Part of a small language model's weights: RMSNorm before each block, no biases in attention or MLP.
Each number is 200 + 30 x the weight over its row's rms, rounded and kept within 0 to 999. Layers, rows and columns count from 0. The size before them is the row's rms in percent of the matrix's.

# layer 22 MLP gate, 704x256, rms 0.133, rows 238-274, columns 128-191
099,234,258,200,160,179,190,173,217,199,175,127,142,192,212,205,239,190,118,249,156,217,194,198,174,142,187,249,189,204,163,269,236,239,194,238,233,162,252,200,213,215,143,176,161,180,182,258,200,248,208,222,242,201,163,197,206,222,172,187,169,220,172,203,211
101,241,162,213,185,190,254,183,254,223,195,210,196,215,251,225,235,222,179,179,170,215,191,257,183,189,230,193,178,228,175,211,166,161,186,248,211,249,156,226,187,175,230,232,182,184,209,191,235,234,155,169,175,211,209,164,225,151,217,239,212,217,166,209,141
100,187,184,207,162,185,220,239,190,211,220,230,179,186,224,140,178,241,203,191,172,262,178,191,200,231,211,174,137,231,233,193,210,191,175,206,244,190,219,160,239,259,199,212,238,183,205,191,201,154,150,223,180,211,217,280,235,228,227,182,218,234,191,195,206
101,187,183,186,181,251,159,210,191,223,199,201,166,205,165,210,223,199,169,220,261,246,174,258,161,163,193,179,214,211,221,207,202,178,246,183,257,210,260,152,221,159,209,212,227,208,220,187,254,210,164,200,228,192,222,192,207,221,201,265,195,161,198,229,197
101,235,194,166,275,228,231,221,210,159,174,195,230,150,232,248,183,184,222,225,232,228,159,196,251,128,186,135,187,179,191,199,159,212,230,207,227,221,200,170,225,267,200,174,204,182,188,160,219,261,203,198,189,215,227,184,149,217,175,181,207,181,178,221,233
099,215,183,220,171,257,229,206,231,190,227,171,155,215,220,168,245,170,215,243,250,279,214,191,142,205,260,168,246,190,184,200,240,185,238,178,176,142,226,254,169,244,201,208,188,179,221,192,213,226,232,205,195,210,172,225,245,242,196,215,228,194,223,227,188
096,152,148,202,150,259,259,208,187,187,245,229,208,178,186,216,204,184,183,217,196,220,164,182,229,216,191,163,203,202,234,248,174,227,198,210,200,241,242,199,198,225,260,155,242,167,185,176,214,173,219,232,229,249,179,162,213,200,174,194,202,190,199,195,205
098,221,170,218,202,229,220,136,201,164,242,245,241,215,165,178,207,157,284,238,182,236,181,158,189,172,176,182,192,225,225,232,194,178,225,150,125,166,202,185,183,224,213,160,187,239,215,197,224,176,200,220,163,211,204,181,178,150,228,194,259,242,229,210,214
106,196,184,186,202,184,138,176,196,186,206,266,187,194,201,147,256,184,229,191,191,213,223,171,197,203,234,207,183,158,213,153,201,160,188,215,204,128,176,238,148,201,210,164,237,167,186,215,181,185,174,197,274,166,287,191,169,223,239,229,200,244,196,230,212
106,227,242,237,170,233,144,216,243,229,238,262,215,198,218,184,195,243,184,227,200,225,202,219,237,184,81,252,204,180,219,204,208,162,217,222,213,210,193,229,213,253,239,186,208,198,198,249,214,218,224,204,228,182,160,173,187,222,218,217,204,222,200,180,223
101,205,226,234,165,219,185,185,192,195,261,165,198,142,224,191,221,203,212,232,223,196,159,190,225,160,176,179,243,170,167,232,131,185,242,233,252,253,229,157,202,209,175,218,211,195,160,203,198,184,188,211,262,179,239,195,220,177,226,237,114,265,221,178,237
098,162,195,235,218,198,174,227,212,207,247,200,255,233,206,141,209,202,247,207,217,189,158,208,248,241,195,190,212,220,159,172,155,189,203,216,211,244,240,191,214,215,196,219,189,240,137,205,202,201,211,234,174,221,180,169,168,214,219,216,195,169,158,191,226
095,222,207,219,139,158,216,188,145,192,241,220,143,241,206,154,168,213,196,148,196,161,233,189,267,168,180,162,155,190,240,228,191,218,216,189,209,223,220,202,210,205,183,252,149,173,177,170,215,198,223,202,157,196,171,195,164,197,190,214,199,197,183,171,180
100,176,217,195,167,184,262,198,193,217,240,217,227,197,222,150,202,242,192,213,177,258,243,193,194,192,183,186,199,185,218,224,185,219,226,249,220,158,247,223,188,251,187,203,203,221,193,201,229,212,245,214,204,182,221,197,186,175,200,190,182,239,169,182,190
100,231,241,210,245,169,148,146,256,209,232,202,223,180,190,157,198,153,209,196,164,194,169,210,187,243,184,220,156,164,232,248,284,215,243,192,180,203,168,188,225,230,173,197,201,177,204,174,225,236,177,181,188,217,164,230,206,188,165,212,182,180,129,217,225
100,203,191,246,152,188,171,206,172,198,174,173,185,189,239,169,229,196,212,201,167,189,203,151,186,231,217,194,133,180,219,252,179,194,219,218,214,164,176,244,154,204,216,208,227,154,170,172,203,237,205,185,182,191,202,196,187,200,279,223,225,219,159,163,128
103,203,239,218,135,225,183,166,184,258,196,160,189,163,229,227,207,210,237,182,184,205,240,152,256,212,178,187,243,173,162,161,204,214,205,246,199,200,167,210,158,213,176,200,204,197,211,180,201,182,180,161,208,185,175,185,153,184,242,227,231,254,204,198,179
098,228,211,139,178,196,209,175,145,195,221,198,222,196,228,229,215,183,245,177,205,197,122,204,182,204,199,194,145,161,180,166,204,170,171,99,170,181,158,240,184,168,202,166,238,248,201,219,200,198,180,242,228,208,160,225,179,177,220,239,193,211,244,226,218
106,208,214,154,214,253,187,260,175,220,253,226,197,191,193,261,186,235,195,251,214,201,168,208,268,177,217,212,253,202,259,186,169,187,145,235,198,184,182,165,198,169,180,220,197,221,199,129,188,224,181,198,205,238,215,219,193,175,238,200,222,221,190,272,210
099,225,203,199,134,191,221,204,218,191,178,210,174,188,183,126,197,205,203,194,237,154,257,205,219,178,204,212,181,183,202,176,203,238,156,147,176,231,197,192,177,225,231,172,134,177,168,162,194,177,183,192,212,232,193,212,188,205,210,157,234,205,229,145,188
100,144,165,194,167,221,174,165,194,209,142,198,202,168,185,206,186,167,249,192,171,134,203,199,205,183,243,166,175,202,263,191,222,254,206,176,187,161,212,177,201,262,147,208,179,231,214,168,197,210,190,202,210,201,236,160,170,247,201,214,176,181,203,208,216
107,169,141,162,186,248,187,267,271,141,190,194,145,226,215,134,181,189,219,171,248,198,188,195,226,198,137,180,157,206,176,182,171,219,191,167,195,218,187,182,174,190,191,184,203,237,185,182,171,217,186,193,175,201,270,166,186,197,213,202,205,168,199,204,208
105,237,203,229,192,152,187,215,213,215,165,178,218,160,205,225,209,200,197,236,199,231,198,221,166,244,236,213,219,265,172,226,185,186,198,207,167,192,202,166,249,154,194,200,199,211,249,152,226,214,251,212,240,234,270,127,161,191,197,195,207,169,171,190,160
099,181,253,199,226,191,219,188,190,240,139,210,219,163,180,239,142,150,199,174,129,235,182,178,185,261,224,199,160,200,198,197,178,198,169,171,234,192,186,180,176,157,214,226,199,188,157,190,248,199,176,135,176,151,255,213,183,206,188,182,191,186,170,182,182
103,205,173,185,188,204,203,169,230,193,194,139,235,249,202,225,188,220,227,208,168,227,148,227,175,186,194,192,192,210,147,196,188,207,216,274,161,185,177,209,217,231,195,178,206,167,169,213,185,179,234,214,209,165,181,219,210,223,189,200,204,212,245,194,247
108,218,199,197,177,208,214,151,176,201,208,245,185,193,247,139,176,242,202,250,194,200,179,178,185,226,194,138,190,242,187,221,182,164,188,215,141,215,231,205,170,213,207,250,196,172,160,195,183,218,212,199,215,257,141,153,203,243,209,239,178,235,188,202,197
108,159,200,214,199,174,204,216,174,166,181,221,166,183,229,164,205,263,274,203,177,240,137,217,215,186,236,203,167,228,209,145,223,183,163,238,235,215,206,198,156,248,228,173,210,155,221,175,232,166,177,227,185,177,181,209,160,231,183,204,192,212,278,209,210
102,171,200,184,159,188,126,271,185,173,186,215,172,262,224,220,245,184,232,168,172,207,176,134,171,159,272,267,222,232,167,193,153,192,204,255,240,218,207,225,225,201,160,164,247,195,157,220,185,225,174,242,123,189,200,203,184,232,156,183,160,214,205,212,188
098,217,184,223,258,197,194,167,182,281,183,242,208,148,245,178,202,190,220,207,224,188,186,200,216,200,251,212,184,174,164,230,189,224,207,149,219,212,212,191,234,217,245,185,196,195,194,181,188,282,199,184,186,197,182,218,235,185,210,209,176,185,190,191,202
096,216,194,254,128,224,149,151,184,232,215,203,182,227,190,209,243,160,197,251,222,206,167,189,215,176,201,241,212,174,220,217,188,230,201,219,180,185,168,231,128,225,191,227,187,183,231,275,174,152,184,180,238,201,165,214,193,267,216,184,206,188,168,166,177
103,185,204,229,162,221,228,186,187,145,222,189,176,160,202,173,157,184,182,212,176,199,268,203,152,189,142,183,174,198,223,171,244,237,208,269,234,222,241,204,220,163,232,224,225,225,190,170,228,246,175,229,238,155,223,207,195,125,224,212,181,217,206,181,218
103,167,196,160,213,175,282,194,188,170,211,195,235,189,223,191,182,176,263,219,187,219,207,200,207,194,230,167,153,226,179,184,193,209,205,184,181,179,175,256,242,202,208,176,219,139,187,240,190,201,181,146,179,232,233,175,194,250,210,163,193,188,194,237,192
105,218,152,223,221,255,160,207,210,187,243,208,183,188,188,193,223,251,242,238,199,260,199,204,212,241,199,194,221,219,223,166,144,159,181,205,191,274,189,206,264,187,160,237,180,191,212,230,183,249,163,169,199,208,176,226,188,264,189,200,187,204,130,224,221
100,221,196,218,229,148,214,207,174,208,201,214,226,185,177,184,233,212,254,194,170,167,190,212,213,172,134,230,182,197,207,179,209,194,219,161,208,196,144,201,261,212,202,194,175,211,164,176,201,246,251,254,186,167,157,199,237,250,192,224,181,219,181,215,211
107,177,236,247,216,167,217,158,241,189,182,195,225,174,238,167,206,232,209,206,221,208,222,191,221,178,122,248,235,252,233,186,199,198,211,198,220,193,196,181,251,136,187,232,183,207,199,137,236,195,143,173,189,216,260,192,156,218,188,136,244,203,233,240,212
099,221,218,182,201,226,234,188,229,226,182,226,242,155,162,180,184,160,197,220,194,190,195,189,216,167,194,251,174,253,233,212,185,200,224,171,166,207,238,187,229,179,211,253,216,157,204,201,215,197,163,226,182,224,145,216,208,257,161,200,165,120,244,243,215
102,208,151,219,202,209,189,210,162,173,210,188,208,242,201,178,214,213,142,222,203,255,214,190,236,188,181,199,216,146,181,191,242,218,229,201,202,142,173,187,212,161,226,148,200,217,169,261,206,195,214,215,142,211,206,148,160,187,246,190,171,223,203,184,228
# layer 22 MLP up, 704x256, rms 0.139, rows 238-273, columns 128-191
097,191,157,230,193,208,198,204,156,236,191,168,188,188,224,189,194,247,218,225,203,192,226,137,209,192,167,156,178,219,251,222,211,257,178,149,229,181,159,210,200,153,164,220,185,256,265,163,187,172,232,222,223,171,199,183,252,200,199,220,204,163,190,205,158
101,180,192,152,196,189,198,169,213,149,230,213,169,208,262,167,192,204,211,175,185,190,173,202,177,187,207,208,180,218,199,214,214,284,203,187,191,168,194,160,188,235,166,216,149,210,263,225,195,218,228,169,214,197,134,179,203,182,235,157,212,235,181,250,195
104,163,224,232,103,230,179,227,207,226,229,221,208,234,205,165,195,184,231,192,195,158,185,218,190,234,188,190,148,216,179,212,205,218,228,192,229,212,262,229,177,125,194,169,218,227,200,271,192,205,234,200,217,249,213,213,193,264,243,164,247,214,196,184,188
105,199,206,198,208,205,239,194,229,169,167,202,259,239,214,212,224,199,187,161,224,209,246,226,244,218,197,184,164,219,183,163,166,152,210,204,274,140,231,208,176,188,222,206,268,185,185,202,170,203,191,197,221,198,242,179,201,162,182,229,200,182,230,215,181
099,213,188,192,174,168,240,174,178,235,261,146,161,201,174,224,164,171,183,248,229,197,187,196,142,205,208,165,255,177,198,204,142,193,178,192,207,193,225,204,263,180,176,249,286,226,201,260,220,278,208,142,224,217,179,201,184,154,186,169,203,196,229,174,217
093,181,219,192,162,224,202,192,181,193,202,167,129,197,180,213,180,203,208,220,197,157,195,224,250,192,177,221,190,159,214,191,204,217,242,196,168,210,199,207,183,170,180,244,252,177,234,185,192,184,183,165,222,128,227,190,251,181,201,224,200,210,195,205,168
099,160,166,225,223,175,217,190,220,168,181,209,198,229,207,204,201,198,228,219,245,182,211,185,218,208,178,196,213,206,183,201,198,199,192,170,206,235,228,159,188,166,220,191,187,201,154,259,165,172,138,244,212,197,245,286,209,175,233,165,208,192,179,159,232
101,171,227,193,240,158,259,180,153,153,209,236,171,203,190,245,193,225,199,204,171,233,197,163,213,193,170,194,200,238,171,187,236,183,245,170,180,223,179,248,228,173,221,202,154,231,245,161,238,139,236,186,234,174,165,176,263,188,170,236,237,240,196,191,254
103,177,201,196,213,173,171,199,227,191,188,168,221,235,218,177,220,229,175,254,225,211,205,163,177,170,214,124,220,222,200,225,213,273,191,228,190,188,187,218,176,200,235,218,177,153,237,195,185,162,180,220,124,166,242,256,297,167,201,196,218,162,233,163,120
105,214,266,155,163,236,237,243,220,186,158,171,203,207,174,167,196,202,158,186,180,145,166,147,197,186,194,190,184,174,175,183,173,197,203,168,192,208,271,167,208,243,195,209,188,204,126,236,206,253,219,179,210,238,240,234,196,212,175,212,174,200,170,184,225
105,211,190,168,184,229,216,197,229,229,225,196,141,170,186,233,195,210,163,194,147,206,146,145,226,204,230,214,205,225,190,222,218,179,157,190,211,206,218,172,151,211,216,177,206,160,207,230,197,185,149,157,166,169,173,219,190,195,147,203,197,237,161,156,147
094,180,213,198,251,213,222,138,172,212,180,172,152,176,204,189,231,259,198,104,243,189,233,194,188,238,215,240,176,203,273,229,212,181,223,163,221,210,200,161,224,192,164,163,195,232,227,199,225,243,175,258,233,218,171,259,211,230,203,207,185,199,209,182,143
098,244,178,177,135,206,172,172,166,218,222,171,176,188,173,256,186,238,172,214,211,246,214,194,129,211,230,190,229,173,198,245,159,175,206,199,187,157,219,234,206,170,242,204,173,203,180,193,192,206,246,191,224,216,232,214,126,232,222,205,223,245,224,210,240
095,182,271,204,204,169,173,171,178,185,218,199,221,237,162,161,251,170,160,219,210,153,142,277,214,201,149,209,192,196,175,185,172,211,208,246,193,156,196,212,206,206,163,281,167,178,166,163,195,179,211,195,181,219,207,228,184,256,155,253,215,237,149,201,194
099,202,193,126,247,211,152,208,191,187,212,214,269,254,178,187,203,227,213,144,239,207,217,228,245,196,128,210,173,241,178,186,183,197,206,175,180,204,197,182,169,181,190,189,151,199,184,181,226,229,229,147,180,214,212,195,177,253,179,221,125,211,202,239,198
104,248,224,180,184,220,191,165,169,220,231,181,239,239,186,155,170,217,186,240,208,176,160,201,195,168,187,182,195,175,178,192,227,201,208,173,210,184,196,187,225,127,203,217,230,235,196,154,242,215,235,153,164,154,171,194,206,161,193,180,169,153,178,168,216
098,192,182,164,151,227,171,169,217,166,198,187,203,208,174,182,206,197,200,241,179,177,202,248,197,174,158,237,242,275,219,211,190,209,177,232,211,184,200,260,140,201,160,201,157,159,175,239,159,206,183,173,221,229,174,192,177,183,263,205,206,167,176,238,235
098,261,134,233,144,214,202,208,243,225,260,245,176,211,231,229,197,143,198,195,188,225,214,216,217,197,248,157,202,183,200,221,182,181,188,208,199,247,221,187,188,216,241,267,194,225,149,161,204,220,183,175,219,195,198,190,196,209,205,206,236,222,263,176,234
099,167,213,202,132,232,185,173,220,209,193,203,181,185,193,238,233,191,218,196,266,190,180,171,187,185,154,161,220,191,200,154,234,146,171,218,239,212,152,202,174,168,202,171,200,173,190,169,210,248,234,210,241,170,215,213,225,176,179,202,222,219,186,268,144
100,209,268,224,212,177,200,237,230,198,208,198,232,133,204,163,186,129,192,202,210,263,183,221,184,180,191,175,177,187,178,195,118,221,183,222,235,180,180,217,225,170,254,200,156,186,187,185,145,212,232,198,210,191,195,163,225,202,171,206,170,193,183,199,260
096,206,206,185,197,181,151,172,149,176,255,226,209,196,249,185,189,203,178,154,192,261,245,250,123,195,229,242,158,203,182,188,226,179,163,218,206,177,220,209,241,207,134,247,154,197,179,166,145,232,211,209,173,196,172,203,242,191,150,222,205,209,238,251,198
102,187,232,256,223,192,204,212,184,203,138,200,172,233,225,194,208,180,176,171,189,238,231,190,180,184,203,236,179,191,184,218,212,116,143,209,199,225,215,179,196,180,235,205,196,218,226,223,239,209,198,219,182,189,229,163,205,216,192,200,236,225,181,230,194
105,251,196,199,231,202,199,228,182,195,199,241,218,235,242,187,218,190,182,247,228,189,234,204,260,202,212,156,209,206,238,236,188,213,192,187,223,210,197,224,239,190,216,213,181,237,244,208,173,139,203,253,196,190,223,173,245,198,150,196,180,216,223,181,163
103,187,109,190,204,199,186,217,172,244,173,210,210,190,207,181,177,221,221,183,179,201,195,158,211,173,154,171,217,168,189,234,194,148,168,192,192,212,196,144,235,243,212,187,189,229,248,173,282,229,231,219,146,205,200,222,187,215,241,220,178,228,229,214,192
100,228,276,138,189,157,147,210,239,145,191,165,228,233,206,144,225,183,185,184,189,202,174,190,203,157,222,182,211,192,247,127,235,183,158,204,205,200,181,235,216,185,205,255,255,179,209,233,225,170,220,185,135,265,193,223,167,212,204,215,218,216,209,209,180
100,205,199,206,208,188,221,202,218,203,251,195,232,152,218,187,222,233,199,157,207,184,181,193,227,234,193,177,191,213,124,196,186,176,190,172,208,146,214,197,205,177,173,189,254,215,175,176,181,212,190,203,179,197,164,178,191,174,187,201,236,258,229,196,194
105,159,220,208,213,196,266,201,192,197,190,188,168,225,262,177,198,231,172,205,234,153,207,205,219,231,214,232,164,145,179,209,248,182,179,175,169,215,177,193,167,203,206,190,209,170,219,206,200,194,184,158,216,220,225,203,205,200,183,208,190,279,226,222,188
099,138,207,198,185,193,218,185,212,185,173,209,232,229,197,189,238,219,199,185,181,204,186,213,168,197,185,222,152,194,213,183,183,216,255,234,237,188,131,198,191,181,169,208,179,184,137,191,199,194,183,199,242,189,222,195,197,181,170,240,231,200,181,183,204
101,171,179,173,230,175,207,187,221,254,191,233,187,215,202,220,224,210,211,208,230,205,222,238,196,211,145,184,208,199,184,187,190,214,162,188,237,179,230,211,194,251,194,264,170,204,218,250,211,184,184,209,224,177,270,209,230,206,195,231,222,196,240,224,188
091,206,185,193,156,180,181,174,236,199,216,239,178,185,215,227,188,245,248,221,201,227,202,236,231,188,189,226,230,172,175,199,198,196,192,151,230,216,265,195,198,249,195,201,214,170,212,160,241,191,220,221,221,197,207,207,174,159,249,223,188,211,229,150,148
101,159,139,247,179,242,191,249,238,172,222,209,170,168,187,192,210,198,236,240,268,185,198,234,170,200,182,229,193,191,156,232,194,217,158,197,179,228,198,208,213,196,187,152,254,173,210,181,139,209,196,202,195,205,174,175,190,172,208,188,171,188,166,228,141
104,165,227,257,113,149,182,258,160,247,175,169,181,198,204,223,190,249,182,170,190,227,182,173,183,199,223,150,199,207,239,197,197,255,216,176,227,254,132,190,197,188,182,196,149,211,198,194,166,204,187,202,188,173,194,181,235,249,207,225,226,249,191,171,221
110,137,235,238,225,224,206,208,213,211,167,218,185,216,198,241,185,239,226,192,207,193,178,221,212,163,164,254,182,240,203,155,184,234,225,158,186,203,207,196,176,212,231,182,188,226,208,210,189,208,242,142,156,208,252,222,236,188,201,158,145,208,222,189,232
096,251,207,189,187,205,243,253,182,142,189,202,238,199,153,162,222,254,171,131,208,202,199,172,186,180,166,247,173,191,183,172,161,165,194,192,185,203,181,204,165,227,202,142,191,175,267,194,192,258,198,207,249,219,241,219,191,188,167,112,196,189,261,223,160
101,196,165,194,186,211,230,232,213,207,185,195,219,206,249,194,155,239,222,182,264,198,242,229,193,206,220,174,197,182,185,191,160,236,205,238,180,236,205,250,234,176,255,216,242,222,173,180,225,172,213,175,162,148,205,161,203,241,229,191,238,192,188,194,197
095,214,206,205,183,214,248,196,218,177,197,184,261,240,255,212,158,218,211,173,204,240,165,232,279,194,160,189,167,161,182,180,172,200,206,150,236,194,187,204,165,179,171,218,189,185,154,245,204,211,204,229,194,180,213,216,170,164,171,177,183,202,213,186,151
# layer 22 MLP down (transposed), 704x256, rms 0.136, rows 238-273, columns 128-191
096,188,194,228,242,163,246,244,147,204,173,233,236,277,233,147,244,176,160,171,212,209,205,291,165,209,210,179,164,233,207,162,238,159,221,242,174,214,196,127,236,239,247,205,215,171,194,173,190,201,179,159,232,188,184,205,186,210,199,212,195,195,190,163,191
104,168,210,170,213,221,178,180,188,184,223,218,195,207,182,135,197,236,253,152,177,188,188,234,156,207,193,117,172,187,204,175,194,242,225,198,191,196,165,188,164,258,225,171,220,197,187,251,204,202,173,154,179,229,207,189,191,197,178,182,199,220,224,163,177
102,152,204,191,201,173,185,201,177,177,206,149,203,103,244,205,167,202,212,149,178,219,149,193,206,211,212,181,155,200,188,241,149,209,212,222,199,131,167,201,168,188,198,214,182,200,212,174,149,206,192,238,233,199,189,220,193,154,177,193,214,214,203,202,211
100,234,186,187,239,196,198,224,207,249,225,184,162,203,144,148,156,228,193,181,178,183,186,201,196,240,176,172,236,224,189,191,216,153,154,232,215,182,186,187,177,174,203,159,210,243,229,214,215,182,213,199,232,171,219,216,152,219,197,183,245,191,240,214,175
103,161,206,187,141,191,194,182,233,227,198,244,164,146,165,161,248,209,194,203,236,191,202,210,183,160,249,212,232,185,260,194,253,235,167,135,182,159,186,195,193,179,189,185,220,190,191,189,230,261,164,174,189,218,190,243,143,166,151,186,194,225,233,201,234
099,185,174,189,193,195,197,241,171,175,235,205,144,234,138,226,194,181,220,186,188,212,225,252,227,241,214,179,202,190,183,245,217,205,222,139,187,188,200,187,186,173,204,199,291,218,121,189,210,194,178,176,198,220,156,213,193,232,153,226,176,202,246,210,226
101,204,200,144,203,249,208,220,220,201,258,210,181,184,230,182,209,179,144,227,230,230,230,239,153,242,201,195,205,217,213,214,196,247,184,212,191,260,157,219,234,185,193,265,253,228,195,203,233,194,135,209,230,168,207,118,154,194,198,243,159,181,148,198,120
099,243,217,184,215,198,228,178,167,136,247,233,168,229,227,216,168,213,203,239,238,184,159,190,197,224,124,203,204,186,218,234,226,250,186,212,167,235,187,197,176,224,227,162,227,182,187,211,244,199,232,206,166,234,198,177,181,178,195,190,181,198,171,204,214
106,157,194,164,136,239,213,163,188,179,221,200,225,133,185,190,217,184,200,182,225,188,156,193,221,191,207,207,195,202,194,193,205,209,225,134,231,230,201,219,223,177,200,200,255,213,277,177,201,195,167,179,214,210,207,191,180,185,206,160,184,194,132,174,153
110,193,175,203,182,229,136,152,219,227,183,209,169,240,251,207,257,210,273,169,242,171,203,157,245,178,207,257,205,223,187,148,191,173,236,205,233,146,243,217,247,229,196,245,240,184,244,246,170,215,185,245,195,243,196,184,258,171,197,178,233,240,171,165,220
103,155,180,174,230,199,249,219,186,229,204,164,230,184,190,186,195,149,248,246,194,192,216,204,147,213,226,221,203,203,218,193,163,209,203,185,218,188,257,143,205,209,136,216,244,263,217,210,265,218,217,220,246,182,246,222,227,175,174,168,180,215,199,190,206
103,132,226,222,231,214,237,231,205,199,204,132,191,224,193,247,203,230,235,211,216,221,194,220,233,209,278,189,163,180,190,212,169,172,194,141,182,189,194,245,197,187,195,152,151,183,184,147,236,146,250,179,209,205,226,180,234,200,185,196,194,175,186,190,188
097,116,186,193,210,204,236,266,179,215,237,209,169,220,281,244,215,160,204,201,200,217,196,190,152,220,189,176,205,155,202,208,215,188,238,277,234,169,262,198,227,124,231,167,223,206,151,195,197,209,256,197,274,166,227,210,210,192,252,182,225,208,201,162,175
100,180,219,198,197,213,198,160,222,192,175,189,181,240,235,148,177,228,259,213,216,192,236,202,259,203,176,126,193,155,187,197,172,229,215,220,250,224,188,248,221,222,202,164,159,220,158,217,196,216,164,226,163,165,196,181,156,213,226,182,205,230,212,218,228
103,216,201,205,172,244,211,210,197,205,193,186,243,191,232,204,166,205,238,271,227,160,245,200,197,187,213,261,216,161,277,239,174,254,171,209,246,204,215,229,192,176,192,196,205,194,151,220,240,152,160,163,191,208,211,212,139,206,194,194,225,183,192,185,220
102,184,167,158,216,167,181,259,160,217,203,208,220,189,261,240,203,211,181,174,197,223,253,178,267,251,194,192,157,214,205,209,194,193,231,227,171,166,212,176,153,191,179,191,193,161,210,221,178,198,237,149,157,148,163,179,123,166,186,236,209,238,196,206,197
100,179,178,208,216,174,215,151,196,200,196,228,164,170,250,177,179,220,131,175,166,212,208,186,179,188,181,187,158,202,227,226,216,218,159,186,179,215,246,198,216,198,219,250,219,185,227,194,205,252,172,195,215,179,195,158,200,222,172,208,202,270,238,244,202
096,218,236,233,216,171,152,205,197,215,235,179,205,210,173,210,178,246,225,190,257,205,212,194,186,224,156,245,191,184,142,160,213,209,233,180,206,130,224,206,237,236,211,207,192,203,142,184,198,199,201,235,215,183,186,239,229,214,203,242,154,186,162,282,196
103,200,231,201,262,164,205,213,229,235,246,210,217,187,197,145,194,175,180,253,202,257,196,218,159,204,204,186,240,164,135,193,240,254,213,195,197,179,186,241,200,208,158,198,200,206,201,193,207,197,204,194,209,198,175,172,176,194,203,157,210,184,212,209,158
096,130,192,212,180,237,193,213,143,186,138,174,184,202,195,134,224,205,205,196,206,178,162,138,205,209,197,156,182,186,187,265,142,219,173,168,231,171,203,222,221,190,188,185,175,229,232,187,190,212,173,212,168,192,200,184,155,149,150,223,209,140,230,218,209
102,219,178,232,213,261,220,216,176,211,206,128,204,170,192,182,219,216,171,178,174,117,189,176,234,221,237,233,158,228,245,196,236,218,194,188,163,191,226,214,212,197,257,154,234,182,221,223,270,200,244,192,170,242,133,219,177,154,169,174,192,181,258,208,202
103,209,223,228,203,171,233,208,202,231,195,212,227,220,215,184,179,226,184,168,222,203,249,111,165,192,219,192,222,214,214,165,193,202,225,234,195,199,186,200,221,193,213,157,163,199,242,274,227,199,205,220,199,217,188,206,143,170,170,171,169,196,223,254,221
108,182,168,204,171,206,228,183,216,190,190,205,188,204,150,269,219,181,177,231,214,164,215,144,259,190,162,201,192,231,211,232,188,182,218,242,177,179,186,194,212,154,202,213,193,183,200,191,120,218,238,228,235,162,226,151,186,219,182,233,195,195,192,122,282
098,155,180,189,197,234,237,168,248,117,158,176,226,142,229,236,187,168,208,200,211,204,187,174,215,218,243,180,189,228,216,198,217,163,170,238,205,193,234,216,160,199,208,235,154,222,185,196,155,250,176,176,194,161,216,250,238,214,204,190,168,229,237,192,189
101,206,212,207,188,240,211,202,219,144,190,274,184,224,159,131,179,192,215,228,175,173,225,216,206,194,164,135,226,183,179,261,109,227,200,196,198,213,172,207,204,178,151,183,234,178,135,206,190,223,223,195,206,201,146,208,238,194,181,240,240,220,167,201,227
101,254,233,184,250,184,207,223,272,174,201,239,210,249,210,258,151,225,257,199,205,195,227,266,190,157,193,164,161,182,226,221,199,192,195,184,235,195,156,216,199,162,208,213,206,183,190,146,278,236,231,147,199,213,209,205,225,254,214,216,174,206,180,201,232
107,223,206,196,215,192,171,224,177,254,213,206,219,163,233,175,231,202,243,219,181,172,187,170,193,193,193,227,165,201,223,193,214,175,256,209,193,167,220,206,158,164,239,202,227,174,176,164,205,132,180,218,239,189,228,191,226,226,250,211,252,192,205,231,106
098,214,168,212,165,217,270,213,203,189,187,176,206,185,144,191,181,213,232,199,220,203,210,151,215,192,158,156,249,187,208,213,174,215,194,213,288,195,197,201,213,205,176,222,161,219,214,202,257,131,249,192,173,163,181,191,204,253,172,223,209,194,169,202,201
100,169,218,171,195,186,213,204,218,213,186,191,207,188,176,216,211,217,162,205,193,177,230,124,165,226,244,188,198,248,158,215,167,244,216,169,194,177,165,206,176,209,175,208,196,247,211,180,163,218,232,225,208,213,212,213,216,186,194,192,236,213,183,208,154
098,204,186,210,170,144,218,232,191,212,198,195,190,194,202,237,184,166,174,197,260,235,186,219,223,234,179,206,203,157,183,250,240,224,215,173,188,253,188,202,205,163,232,233,145,171,139,192,173,206,229,189,169,218,212,210,202,232,217,208,216,145,222,160,249
107,168,230,242,221,221,180,262,173,231,234,157,181,196,248,179,201,228,239,158,191,159,181,192,209,203,192,244,184,203,165,233,204,206,208,224,148,158,168,210,204,206,191,185,114,190,212,192,145,204,224,232,164,168,203,209,212,180,189,173,195,214,218,234,161
101,197,138,255,167,221,201,209,175,193,204,160,185,245,223,180,187,171,241,249,232,176,239,194,199,187,202,168,256,173,198,189,144,222,182,173,212,204,210,193,195,193,196,191,256,266,198,191,197,204,199,260,188,164,194,155,209,250,208,177,192,231,187,225,183
101,239,180,200,210,200,204,202,186,226,171,231,223,199,212,166,171,190,165,208,180,163,199,230,227,156,194,174,234,148,115,151,136,150,219,175,194,206,210,180,163,175,192,205,204,168,169,235,203,183,179,223,187,167,206,187,216,214,174,125,184,229,201,139,226
099,193,227,187,226,201,216,247,229,254,195,163,215,171,202,213,193,206,168,240,157,201,150,201,205,214,187,160,244,237,237,264,200,229,175,217,182,219,189,207,201,228,218,210,172,162,196,230,203,182,167,213,250,184,214,192,187,220,185,227,159,212,193,224,225
100,197,233,172,225,247,221,271,218,201,193,241,199,158,196,182,181,182,178,229,212,179,272,185,232,248,215,244,200,208,137,195,267,214,248,192,183,193,232,206,205,159,175,239,210,244,233,210,187,214,201,232,210,236,209,205,222,243,188,212,192,228,193,210,202
106,160,167,211,193,176,193,176,202,208,207,173,190,210,183,149,170,185,271,204,215,298,193,140,229,223,206,232,156,188,177,215,188,201,158,187,209,177,219,190,186,269,177,150,230,209,196,190,239,235,185,212,159,203,200,184,188,198,177,183,193,183,194,220,177